From a checkpoint of a small transformer trained on Wikipedia.
Size: 14 layers, width 256, 8 heads of 64, MLP 1024 squared ReLU, vocabulary 8192, 18.9M parameters.
Architecture: untied embeddings, normalized queries and keys, capped logits.
Training: a variant of SOAP for these matrices, 3447 steps.
Each number is 500 + 40 x the weight over its row's rms, rounded and kept within 0 to 999. Layers, rows and columns count from 0. Numbers have three digits each. The size before them is the row's rms in percent of the matrix's.

# layer 3 attention output (transposed), 512x256, rms 0.255, rows 201-213, columns 0-255
101:535591485488419554559523466491532448487435482502484585502494512511524490468499516473541514393500531417525475543544528539472527538492423560546525521410532568507501478439482493547485512480500431557480530509493550581456546459500509482491513457542505530451501527490539476496476527512533491438511489438534459467550459357465508499492524479475449590531512521538518526513495490545484461464563469514570554498566548497426589482503537540410490487475486528486490524550519525510532480570514525516520498548557545577488485539510495571517454580506508403486454465462482514471485518548565488546553538473494506478484436473457531479435533463512503537459489545539512504538540506535556513494510518563472467446495501521556466516483545569469534498465516468569512450492537505533515486443574396
105:515523523506458513456458485545470505509555558493462473432496520495514467483537502457459527494478557502418505473551522478552451553451481543492530575481481480499552492548487475539503489527550498516490549507481493541454486498490485487537514521546512489461465459464477556492523572456532487513442465523509497497489426522538474494467496556468589488556534510514450453491472486460475452462410494464498524581499493454460469556456523476449508478493427425517457612545586579479519518464461464518476509474538500472508613405537453463471493487544540472481464480464449500424375438410463494488598452474503526492530557588517477502468534534553521497457488464497473487404507521507465487544433468549497485484452533475478467514510506449494556552507538426494403532461476537460567475466445489
098:453472516459603531421555557478485464482460548534562476483479493538446512403497513543591430565514431565513533472414452535454468529504499512469513386487514508520414495469535463515509486463501520497533512449448622414503568484458554540485432501520451475463484501524451531509507448512515512526515511519530552476495538485528480490546482531456476515440515528484366478490474561525483540493547474532500459473546536493507435499472527579456479490460474463529471509496513503493504509470477505461530572482478536457446458490476489548509475557525495499458522540490504567581529516460453568470511440476502548563527501500477523490514514465523510501535515485488549518520533531487503498513473453422503430450533470508488563568523500423530451507497343546525502497513428490493504455524490545
107:417541507529500477572515534509477472520473460475495450428512498452563497512483483479458552464386524548513521469488479541449462482476492554515540570509521440588471472493499479519436520476544436520546560452604561496493537503443441518510498601504486500506500536449484508491450500440572532528500471472476549419495485463544430514493492450504523570522484476413517510513497524529567453498561468518502528519526450558549438479493437469512492491459468432523542455523470508465484446506505523527557515414610458479478515500459521499496442562510432483505548544454525503557444525472448513483536488485547528452481525551490492564503499522434539458452494470481499491606531433501478497522403505539602496538571488511491462534487502587528487553458527494505513499496539475577501515462549488
097:484462471501508469533405534437522465481459450487502474492563564541463505482514477574516486472553474485520571430542572485457483485524555522454505492462536559438464536516451568474392463520530489517507519560553575477538529603471441507489444558504448482505511467529503541450479482503471489508572487518477501458493483552540515557583549531544503535446540548548437557488496580531494529403568475515522535467453517549520534459497491484540557517528484482483514522517536448437480494517451522494535462449509440562454494483472448485528475468522518545489524475493500482468495458503479514508541541468567474443491561500514490553426541528453517451509503450543467444524494504468515493512505496533507399488496487528581476545520436511451488426483480504406464469572566468516522460388587493
105:517506506467474496419421503434451528500515551486561517553511523446527468540507540539463519517556498438546457462497490492490519493518438560448490481469513497425502439502495428499580532476513470524602536486461501493593506504487503571511516399534565496536553452529499505472470521468514482480478500456421514516503495500518534444505507542555534391502510480462472489450520439440498547529488451511489441520507461470462503485510446569482435483440500567541527496484457425588550383429550516446473494534477489497501472505484550457496460505533530437510496496539543539604472500407460480493495410508483496468489533526455544484487441472452518515542532479485529514487513445526427482457570549482571453536545523521489465483550454534442502526510506483473385508534514451541479528505549526
108:504460512592490470499490444546461581487478537621569494431416479491546462471510500485442449491536463474520557522486488509501487535547511528466507499496457437481579454481551488521433445481402530523486494449451509483476504454523561463495476491479545523552525491450493505539572558581503509459523518517446563530419453495500479459562514537524445552541444485546596493528520466465534392481465530501546530518455486553526432541577505512462553461458498539508529494461498477484479518441518485552520464481531481446495550489506481551399481451520505520464506433450531524515517480471420505459548520485600538489476429531503464510514472592511517490466550544497497480514453455406523441496470484518522524490555489470544509509438474479433496415546523536538483473505479507471525481436500489
107:474522489484457538512485535497470463469519425517517566478583463530514491464520523533511483387447486495455484460528489486485581456478522539412491494426460461501491475460521433557518492567434458489501510508390505515523498615517460508562481452540560505507535501533484437510425491462457455541443530531435489521543461483456490501551485448482500498501538588485506501511491469539514499510476495508578548492499430450509456498531459519532505547501460482446420502412467466457550525514525485500518489561426532469544462529440523489495562518427502440514487479456512516464471495565495501490509507552507498537406558514497491443558485501461461458515554464440556601503567493490527521495493503556502451512457560579509454540530518466559544593532530559521493496486452517469611502470502508
096:501471494531472517536448449545593514519522469568435596440491441536497488486498541478521486532532440528519512477492499526510487437495478494553421481510533547545466506472497490513517441501570539492494553576558427488465464444523542584494468484477502485540458374496476488502522474577393518432446523505446485469520459524505469419396477505482556438448520452447535532444551564436542472544469444512404503525494503485472525494511523525509505487460507501557501510454541510465497488531543487483507610467532496502428501545473432551456523454513522507533463492495498470397551406472529502450515491438485510511526490483485465493497564510469501492493512527524529504443484576551479474506490519462544471536583510513596472498533519500464538398485537513504509478541484512447515455552477523
101:447482458497512516512437579486471501468488508419492506544494548512457520406465453429532524513452522473415531505451521553563477542529422533479468502435478441469519468445446455475411458486447528514524494438432533518498509466535443552508509524499555397450494487448594483470517443486476486465544496557598556524495491542453504517451486598444467481485537494511525514481519420498477508558520532486503471469423525497499536505502577453485501458495486524601474522510562520519470543471494449462491471546551548476493534471552473546488476502486450470507512525505539484525512598425549443436472490403555509508488531477467558489477488602477530486489478515512498489459449530500487465525495491586557515428510516515496511511492492448472532438580514455452542548520475472526468534508535559
096:509557517539490535470476560476535401513512468477564446574479520471572490502509501492494429453548478454394528480515458472423506612455517474483512547480454492526511478552579464531510522512458526525458491475479567514514451459483537524497501533499504497480489516491538495520482484510537517464470428533505480507458548493524498470519438537539510537451432530456497481538488535473504529419455461483472502552498430476502484509482473493588470540456541511521471449435472508505383505536566477486544528553460519482477412458485534471542384461534558500545459519490463567490494547470513498455524480487485493425449445475473527458442449565577510472510502519491484535525450468487498545503524486503489532582588504490502440560437535475517475455480482539400537481511483460532543504594616524
105:448491509482483510548520526494526485597491451446546443564538474519471522554511477485525560552610565425520391510491477477542515487469484506503493411496422512500536489510456545527509488485447457533519405510473552501437502475452467580450488466494507513509531550535439495492433520539448440520530424527431576528502506494501531455482485478472462542487518509460492497520527500491574514480477605496466457485445514452474462482515487581507557556462454464585555483480459550555501493516491481504441493559505478499511566449498462460470562544497471542439517414477478485517494552416478559511461409491535549449502484550468477428477508536491438533540558495551459484431505470472483473514473453476558568480500442565530557520460482534465499529542508485484463474530535518479490471498509590
099:539521509535470491512482483487499417526470499491529441499461477538494512555459540533463522543490483570597513466513536554542495540416529509539481550453525450448454559491556504572498509519431558490488455449560529472482555544479457478535518501542521469489447573519537515494525384523483433498443454498505505523503523478515460492512480473511544475499432494425464504514416520565489517516516563445525508448494498480449538523509534497462527536437603470523521512539466514448486441549511470536496551486527378539562454499549579486507507522566535520512519447469465484475481551497510510516482533556552426524529484485443552551505526484475431538483577538510480506518541505503499406510388467474446462492481481533447487525477552486474503598594537523508472489505527525510580540493407518
# layer 3 attention value, 512x256, rms 0.263, rows 202-214, columns 0-255
099:499509480567525450543560529476528517490455440505483514584507455524512496499464490519531420492523476523580501563413477513455559473479488457436467443484497513490457479476475470425514511482417537527508456553519511426493523470482503445507471507435447511560524518545504469524543456565485513507565540478511493468548560452447514510539463435516407510474509526491522511535536484489552501492554515535513506424477505520537540447495499552564503549466594519469492423545422488517496484527553552465544497523479517480455430521492569538459534535459519514460539510556506423528583559577535510502407508529507447478445448432487509504597470449487440551509508501509526501593496478459538489457573551469462519510582474540509499535478507534515451455491482562557570489550467433550482502550542497
096:580501457536488497573491447515492515549560451432483470530500498463514436487459491449413530496543538437496468566583503406575541461497488498511461591504467460483577496591451477481439478523480425535443485560529439537564483527449426487518560538538566579499462481481573456453495504486534493520528515485511481495500497495490516457466480479556493510520523435498593581535543389486560441490438550484566501555464532506467550554530504440507483474507459495488513538481510486452460482496545565495513457536431471515543516469534520476525524446520515504554413475558497466412462498513543428551460546512536466454490535479525499536523498531514505499469471541490499527501513484527508492509518548556476525524460568479507454441504504600489494545561592470491464483530528477509517492476533472
103:577475496524523535451508467485563526448560487516501552532494476558429513494506501449549468557597471415487494519522523465495516505517486475511445427503516525448523523494510534495549513520445559542460461541436430508488472494573534482450471393502483546500472476526469488554546489528406472536495526479530484609511508493424500472495486539512497468487520515513483492505497495492369557530454604499504528458457493443499577499490556574499508504536503547485450515473556521532475547465464445490445466558402531523504479512523479468462576410505531484496459509534478468437542464536530482548461522444454471534520492491459506438487446471501454533582575512436528512410493560459503516492557507449435455493479526465501526469469507416476548418514477478494474501521460483433544532498524533
096:432477534470496500436588482560447509550581503520479509553463471483516476505466557409482511531447506566448441527462442544542510496509499492525515473480474493514513503498488458560546530499461526550515506495477483457492505377533511478538488450548517485475468532501544497523499546524553511499463508518491493510483524487465503442388504460458455504520457408465569487511488465460540449552470490418521452531511541506491448531475517562455410511534502535511472493465472550538568580510564503472501540550444542480551533493503538524516548534520471472508442517532527515582482506516552463530425441545434506580465431499462522462504475512559517547491519539460585506453496513540471502559570515471487568482508482432463511477504547523489487563523503473597489542467469582449471597574434458
108:490523496492560502528543505541552494502465465488445453520532490535498589510512472506544488533478448564496505530498513509501510535432556442498551511503526544525553554500432530486407535571513558489413501543504492525434464509528541434460481612497467497435440509457496516509532478527518495486524486557560488510510483490490509487523480509475456576515531493544507516570488545540459492494512525464541614476533603525537482523471508406482557539578486479444492512463589560446496548503443473559515528485546465478546523521543502614526499523478503511479505490500469467443569487552534531506543563518532518525508465451504454503546501547538450459456482468452454461526523530475552517568432463569462574479449493534486583478535503507520515509502531481565585446433481540390507499468457494
099:545524454478491526481539538489503419476534459426449538567566490481477555514489495526520565498473504501476456531528510490469487477459481471565494499491547581515454513536443535479567523530565524430485527518526452524491511506442457565526496527492480508467523534525502462467425475374508541497505457453487433471585542486509509522475449475476606460497512548475404504455447580565462524560571466557453500452477515463481558445444528451546476533542529462480451495588511510511510470572531511451484549494429546542573492500511527473539515555435524540537530526482459500483448489557547522530479491569372455546513519455481526491475524460494505527497447429515498532467562488551497576468532545455517505489471517510436494515570531506559515593475491494478483484517523486502452549551482533
099:513517476539557458498509495541525502490478505502477461465515515521462471501502493470517565634510490479534497533455493510543457523526459499615520505545514488482493483565528519453523514429534557515561468464590450506503487384502517451427511536457448488474462501510494583511518498529470525460575491501568564472466529538531512464472481559505461514499464443540516477491501500497504509480521485470405509510488580545456499489450510494510532471491528447576551464593506536542511484517462490490490529476649506535434542456542522526526441513549491619448508506525489488450510512439506449535495443420468513454572464529495505556509496493579570600521450472517435451533466468511505486496481473441497518534517485448535547514471483554449462459486463431456514532541528459485414490529528478
092:490509489499494458435550566428419479474480510431548407558487580473503512497496495490509564481438554475536522501453455476485472508533504521490568499488548439474477455518537509502469538534369473477537483446489495506507512566483462443491573515494509530441518612525500463497469545465576472542488486489515534487493570486512485607578551482508443516525479515556455446568496431600491525486540518442565513497438522473511503506481471517503530545556462506463423516502425460485488466490478558520440441531470521564560492441509522471513504487514505493498586481523531497568465557576464461529504515545519447526479482559538560513485455515484496488477481446474475518537554456463557492469531519503474508444454472489475505566473432467539466538522447436528419541452508526523473542440552462
098:507522534467526471495523364488558512494476475542508479485493506486525477530471574578482503495526467551599499506547527513475534459508545465475474507563480543521494536547556622486547519471573507463502495526550479529529497557538542455464517473492495584468465550576454481510491551529490491523434522478454443486488533478542519506504534401550476516452479479486474518510498548495543511480508462475494554533537546540529476514526438495502472506540507459414541497411478480548507454476526555491505511457426465490544499532479542455546510546543514532510425474490490509465521406584510471483478459540439506493533506513505455517514519417526472475521489554535501452538520439473533534518524478396427491535484539534546525465439450525479468589369522578534489490438530578499570459501459459
092:504473564516493456474552485548464547468452535544441549405528452476428562492455514477494559513489502511587463542494508501577492403509507525489513503519534557455477524422414576480498492458556440511529552508456470472505570542520443482499498498455481491556531455511414536479510575483485502530485559464494527509558428477513470489480531443506476486544522521521535532531464520522493405553550534508532478486469541503490471485502509517454518472546456496480500522587479491483591483509493529535490462463489513522579564544520451598442539520476436507446502485463560467478541469507449528502468540485512554571583544513564512523531501468434476533467503542468529494483527542593499410435469539522516521454437499502454482470504440531437523543507549455539500480511471516459466433413441462
102:545503484535520483416467445496501515484538549509455572448465525452509486475484505553503449499436463574484598506499466564506464503514506445519488538493541494484487492511499434538494561529499583472461584512586479537587497505519513464560536529497528432455477462493545491478538468448549524521474618521574463464479480454453465536469467486536548455503455469533508509488466506506458531534514409460510533496573532535532556518514514457467460422536539533388445497479545463477503485469510526465574502494492548506483460543513558486518391443509511469595479540509500489477540484594521442501520611478492421552495550463545512542510480468515541478490484476424515545532501558444443494549509470500457462576493498472496438496513489458523553539502510539476525487463464466495460490484497415
096:445474464461556489481508532508471557447561456496434511472538539493544501451540475476566525499510530443430491492476404453441498413599464487538492456554504558519584432569413484443483501521551520497507517534489505507530471477458542475499516545488504545527512486458519530495467601485502528527487539516477546510547466494547547547459530532490410466519588475552574493525579555481496536460476461551475471519474529489535498460479489570548458444496461555496463496404475490521491545474496559487492439506487549487509531539457474548458504534487470464491467572536516547509497485494477488518515477444487579487461527510592459453468469565515562507496463473554520505528476521513500576525543500565550489514480487472567495479487457534564492412409465506508504494517543536445389457514571488
090:505488463508484511411537472523543527530485423559503509466461465439511485544569491467491510519435517494505573495452580530512515495513533542474529433445475497533484538460457493481478450500544492478434477555491509517503552494519478492507490482447454483541502539481527572498542536535484597488477513549492523479453484490520544479579450464495498554515542550556488451475501490582502493442473519517464431485498553481464470457485496493505421492536500492415500535562563566570431558501540568511560524496544501506477465467480584530500465490467496415526519497493513493526590451518497506486588439466519455549533574456417528440438516406555542546476502598510542527520544463462417484527525549479504520541433532537472396477499493502474589513513435470430479449539478526484470509487535521